Weights of a small GPT-style language model, trained from scratch on English Wikipedia.
Size: 9 layers, width 96, 3 heads of 32, MLP 256 GELU, vocabulary 5313, 1.82M parameters.
Architecture: LayerNorm before each block, rotary positions, untied embeddings, attention and MLP in parallel.
Training: a variant of Adam for these matrices, 134M tokens, 8167 steps.
Each number is 128 + 32 x the weight over its row's rms, rounded and kept within 0 to 255. Layers, rows and columns count from 0. The size above them is the row's rms in percent of the matrix's.

# layer 4 MLP up, 256x96, rms 0.112, rows 241-255, columns 0-95
size [106   6 121  53 108 124  77 126   5 118 126 129   6   6 123]
[[112 141 112 194 174  61 105 153 161 195 172 154  91 135 138 140  98  62 137  76 133 132  99  94 127 166  78 148 100 147 163 103 146 110 129  86 124  93 117 120 138 167 111 119 106  97 190 138 117  88 110 133 159 122 112  98 118 113 132 123  94  83  95  78 105 121 124 138  67 101 144 153 160  98  78 111 148 164 185 133 130 157 151  72  96 104 122 194 124 174 140 182 151 155 172 159]
 [172 145 137 168 130 163 189 142 159 155 135 201 136 172 141 158 118 147 114 155 149 164 172 173 167 174 158 174 166 163 148 140 172 119 151 146 174 112 154 166 160 155 164 156 166 161 154 183 152 160 165 188 141 148 162 147 148 137 122 121 135 143 168 161 160 131 162 146 141 168 180 154 167 177 142 180 145 115 122 125 144 153 127 140 165 125 151 135 201 185 109 129 179 137 170 154]
 [121 131 114 114 117 133 110 103 143 131 140 119 168 153 185  89 137 111  45 141 117 100 177  76 122 104 122  91 125 170  79 102 135  88  78 186 202 149 133 135 119 108 122 136 121 171 121 152 106 151 114 128 180 117 123 141 125 192 134 185  65  83 147 102 117 107  89 153  98 111 119 165 148  68 189  69 170  97 154  88 167 112 149  83 136 126  99 109 132 146 143 170 105 149 160  79]
 [155  98 123 168 162 138 139 125 134  94 138 173  93 129  90 153  51 141 126 154  94 149 162 103 179  81 118 132 165 110 144  93 183 102 158 134 166 102 105 137 172 171 134 103  94 203 131 122 127  80 137 116 112 134 134 140 116 110  99 111 100 154 100 129 127 165 154  96 157 179 123 144 179 136 124 138  90  89  67 103 111 154 184  33 184 113 122 159 168 134 132 150 102 168 197 132]
 [206 103 119 171 148 112 169 194 168 205 152 149 114 104 113 109 107 110 121 128 128 129 101 119 162 130 113 182 116 102 132 129 161  92 103  89 131 109 154 145 161  88 131 125 178 140  98 123 132 153 125 107 177 120 111 145  99  75 189  76  58 104 149  59 153 114 130 131 137  86 104 118  39  84 122 126 131 148 188 151 155 157 154  97  88 153 100 165 125 173 145 141 123 159 132 145]
 [ 98 112 144 173 155 138 156 121 154 138 129 193  45  86 121 140  85  93 158 112 119 113 104 137 159 135 138 138 108 105 141 117 150 180 158  95 130  47  98 111 104 134 146 136 173  71 135 107 115  98 125 113 177 141 114  50 170 128 125 147 130 106  96 128 125 148 145 182 172 151 160  79 118 190  91 147  71 118  80  98 157 160 120 190 129 151 132 137 106 158 125 194 174 112 107  91]
 [143 100 150 126  97 131 106 143 197 152 187 140 111  80 144 136  71 143  72 141 162  92 146 143  83 170 194 159 101 145 127 171 123  96 111 131 137 137 137 144 110 138 123 101  84 148 145 140 157 153  98 149 166 176 174  95 130  92 124 111  45  67  96 122 156 174 171 199 126 128  99 144 176 122  76 110 125 124 100 168 122 156 119 109 117 109 104 146 128 167  91 184 112 143 198 124]
 [145 108 122 133  68 101 128 115 179 111 132 160 102 139 148 127 108 115 129 129 125 118 155  65 175 102 122 126 140  69 155 149 113 111 150  61 119 164  78 144 103  78 165 172  93 150 167 159 107 133  84 153  83 159 109  76 182 194 136 134 183 125 100 111 158  87 165 182 145 124 103  91 139  59 127 158 111 156 150 134 191  88  51 105 142 151 166 143  95 121 118 119 146 154 157 114]
 [198 153 123 179 107  66 102 168 141 119 114 114  78  67 138 116  95  95 184 123 156 177 145  96  49  98 120 186  92 115 134  79 126  91 122 170 156 113 157 142 102  59 123 102 111  87 118 191 110 150 157 105 104 166 136 115  71 108  79 122 140 142 155 172 135 127 138 106 163 122 194 142 177 122 100 127 156 163 101 123  93 136 118 165 115 150 122 138  82 127  89 111 123 106 156 141]
 [166  90  94 137 141 129 154 121 143 149 131 139 104 126  48 143  92 108  74 118 105 109 123 127 148  93 152 153 189 170 155 138 114 167 130 121 174 164 156 149 174 136 109 153  52  99  71  91 109 112 126 104 115 100 125  99 204 186 184  76 100 141 140 139 141 116  58 115 131  85 183 129 109  84 169 123 142  92 174 136 114 119  70  72 107 124 141 101 134 129 176 132 133 139  93 156]
 [ 98 178 122 108 115 148 145 148 151 147  73 120 127 121  84  56 187 113 137 110 165  72 127  81 122 122 157 126  73  76 151 182 141 123 157 103 121  68  94 116 112 111 152 143 141  88 161 135 113  61  77 186 127 132 121 113 114 189 162 162 134 149 132  78 167  93 124 182 155 112 135 150 204  86 123 123 118  92 161 166 140 121  85 148 124 143 101 176 129 139 148 126 168 180  94 117]
 [ 76 131 154 152 140 116 170 142 144 112 157 163   3 115 154 174 155 171 168 112 133 109 166 119 170  89 161 149  84 119 160  96 139 141 131 128  99 133  69 112  57  92 172 127 137 113 172 109  96  98 121 140 116 124 178  62 135  91 173 159 149 126 117  98 129 121  97 125 135 112 124 104 165 137 129 135 107 163 104 141 212 159 128 185  94 163 133 159 112 124 151 142 136 145 100  82]
 [160 158 141 108 177 179 126 219 111 193 148 104 138 110 160 153 145 140 189 194 181 180 149 169  99 132  87 164 109 124 136 123 115 178 148 151  97 151 137 102 163 136 115 152 114 134 173 184 184 136 177  65 139 141 111 169 164 149 168 203 147 137 135 161 118 140 107 113 127 179 130 116 154 143 128 129 154 125 156 153 161 114 155 170 196 143 170 136 144 155 137 137 113 145 132 130]
 [115 160 141 154 160 123  90 195 137 144 134 106 169  76 166 147 150 136 185 174 160 156 134 168  72 122 108 145 123 110 128 127 155 197 150 148 108 137 167 150 156 143 117 122 115 136 165 183 183 141 148  73 134 143 122 142 135 157 150 199 165 151 131 134 116 155 114  94 174 170 172 107 154 125 168 135 166 178 184 187 195 128 188 141 169 148 170 151 121 133 187 134 128 151 111 142]
 [159  97 147 133  56 143 129  48  75 156 123  93 143 153  96 162 118 117 125 139 146 123 136 123 158  90 114  87 172 126 123 125  81 131 129 138 161 142  92 124  97 128 164  96  96 116  88 161 111 112 146  95 174 111 138  54  56 118 176 153 118 118 173 170 121 151 131 161 143 195 142  79 147 123 105 116 141 105 133  63 189 121 114 128 151 162 167  49  68 165 121 136 132 127 158 154]]
# layer 4 MLP down (transposed), 256x96, rms 0.0849, rows 241-255, columns 0-95
size [ 97   4  97  46 109 136  94 110   3 110 119 150   4   4 125]
[[125 162 115  77 205 203 116 115 117 170  82 131 117 209 133 129 159 169 165 141 135 117 151 151 118  61 150  97 142 132 106 102 152 116 146 134 155 111 149 113  52 127  97 138  85 133  97  68  91 135  95 189 129 145  93 146 124 132 132 137 179 161 151 146 171 125 158 146 133 150 111 160  67 122 163 168 127 126 127 113  59 101 129 138 147 103 115  72 109 110 101  70 127 121  94 179]
 [ 86 109 139 108 130 100  92  88  93 146 107  79 116 105 141  99 141  99 139 135  56  85 143 106 180 119  80 147  96 126  78 138 171 133 110  95  72 112  93 170 115 120 146 140 116 125  98 109 125 156  97  65 107 157  65 183 121 130 118  81 136  58  78  86 115 126 102  96 131  67  80  98 116  74 115  77 163 129 108 137 102 132 106 125  71 143 138 136  84 117 117 140 129  74  71 161]
 [185 146  94 105  93  82 103  72 149 147 126 125 176 159 181 112 200 130 128 113 135 134  85 114  77 116 119 129 133 131  87 117 175  89 109 146 131 134 203 158 118 130 127 104 163 144 143 162  97 151 118 165 140  94 108  90 121 162 115 174 119 162 165 129 125  83 143  72  75 149 102 101 111 114 156 131 179 102  82  92 152 105 178 139 102 139 119 170 193 129 115 179 103  71  64 147]
 [165 154 143  90 121 132 158 110 138 214  97 121 143 129 169  75 178 140 178 102 155 120  55 225 128 143 161  94  69  81 124 184 132 143 125 121  93 136 141 111  89  99 131 151 145  72 108 102  98 162 123 142 142  71 124 154 120 133 149 115 129  72 164 100 141 145 114 166 134  79 145 104 101 115 140  92 132 148 210 115 129 139 106 179 105 154 130 114  96 116 114 119 128  73  95 142]
 [108 131 154  81  83 132 109 122 166 132 112 177  95 255 139 120  88 142 134 119 103 110 141 132  94 125 147 122 145 139 135 168 162 144 148 120 107 130 145 133 141  75  82 194  96 133  99 139 109 117 126 144 108 112 112 146 109 107 132 162 107 134 106 138 124 141 133 128 110 178 124 110 129 172  89 107  97 141 111 106 135 156 142 154 150  84 178 126 143  99 126 116  91 135 121 100]
 [124 131 125 152  88 132 112 127 128  90  91 103 127 111 126 119 155 153 125 108  88 144 169  95 128  83 131  96 161 165 141 147 179 121 117 105 104 120 121 114 165 127 161 154 109 169 136 177 131 128 164 112 144 122 112 206  97 114 174 145 133 187 161  83 128  97 103 130 110  78  99 105 134  66 100  81 151 101 144 104 137 135 167 135  99 169 103 145 235  63 161 135  42 154 184 163]
 [161 157  98 141 106 130 142 119  79 134 114  98 143 255 118 153 177 126 150 118 121 161 146 113 163  77  89 112 125  86 117 124 101 177 133 110 132 108 100  71 154 115 151 119 139 129 147 111  49 125 149 111  84  83 132 161 132 165 148  94 174 183 144 134 135  86  91 105 129 132 136 139  63  99 167 123 129 127 151 111 172 137 104 113 149 190 204 108 153 114 133 102 162 101  81 103]
 [108  80 114 109 115  95  70 168 100 116 190  87 170 121 118 163 129 134  93 175 145 143 184 199 138 110 114 122 151  95 153 129  92 116 116 146 128 134 195  85 163 101 155 141 153  80 156 135 179 144 152 176  80  53 130 135  46 149  77  82 116 145 167 151 117 140 192 129 149 135  69  92 100 135 111 130 128 155 130 125  86 140 144 136 160 130 132 130 154 134 102 153  90 105 110 178]
 [ 17 132 144 112 141  91 123 111 118 193 127 119 124 152 118 155 109 131  62 123 140 109 136 160 132 116 136 109 121 136  88 136 116 156 127  59  87 154  80  81 139 134 146 144 147  83 102 123 150  66 111  89 131  92 120 113 194 146 120 141 124 107 139  75 132 131  73 143 107  83  91 146 158 142 160  86  86  93 147 128 127 159 109  68 139 131 119  56 168 116 178 121  60 156  82 132]
 [101 134 140 195 126 138 125 180 125 177  63 126 132 151 177 140  89 111 164 142 162 115 121 142 140 102 154 120 135 135 185 202 115  38 155 214 113  96  82 113 124 141 193 144 130 136 147 147 179 169 152 142 118  80 124 136 141  93  85 173 104 108 103 119  72  98  85 125  85 128 119 104 146 139 113  85 115 115  93 113 135 145 142 149 105  60 129 159 141 147  96 152  75 112 111 145]
 [154 152 116  99 165 126 103 158  62 103  79 191 132 167 101 114 165 155 133 172 152 152 178 170  74 150 113 137  46  58 109 146 130 114 181 137  97  65 178 165 158 125 153  99 137 113 118 133 117  90 147 154  99 156 114 167  65 128 112  86 101 144 185  66 148 126 130 166 146 116  98 127  80 137 132 112 132 181  93 114 111  98 122 101 134  93 127 162 124 139 170 156 143 114 133 167]
 [118 110 150 121 110 116 151 138 152 131  78 119  97   0 143 100 136 147 133 126  94 122 110  70 181 111 120 107 146 154 142  85 104 138 136 136 141 182  81 160 178 125 125 158 145 157 146 101 158 131 172 146 120 101 185 192 123 126 173 167 170 154 141 123 104 105 126 116 136 139  93 103 111 129 130 103 104 121 147 143 110 120  83 142 126  76 119 144 163 144 129 149 138 150 154 117]
 [118 158 188 135 115 130 160 108 128 111 134 155 136 174 106  73 135  68 115  48 162 128 185 139 150 141 149 151 137 129 143  87  66  57 144 108 171 130 105 152 128 141 120  53 187 124 121 169  68 165 134 206 135 142 138  99 132 142  97  68 152 137 124 148 153 135 135 115 160 120  87 132 131 139 177 147 118 142 163 167  93 133  94 106 136  90 126 146 175 133 139  66 116 162 174  96]
 [146 133 156 134 120 119 153 112 158 114 157 193 127 208 123 120  84 152  96  77 144 178 109 128 148 147 181 107 127 160 159  96  69  51 149  93 171 155 121 114 160 144 122 111 169 150 146 135  85 139 156 156 163  95 173  81 150 153 130 159 148 168 132 206 167 141 132 135 143 161 121 173 164 200 112 156 116 136 138 107  79 163 135  84 157  80 115 132 148 152 127 104 149 166 182 127]
 [106 112 122 124 146  74 120 151 189 150 163  91 194  85 119 107 160 181 156  80 103 103 115 124 185 101 134 142 111 125 118 121 141 180 160  69 125  85 149 142 170  74 114 172 112  76 144 150 149 144 133 167  77  67 114  98 163 194  76 128 124 126 109 113 176  95  91 112 156 166 120 128 153 117 135 110 120 186 112 210 115 129 142 151  99 114 108 180 103 130 129 139  86 129 109  90]]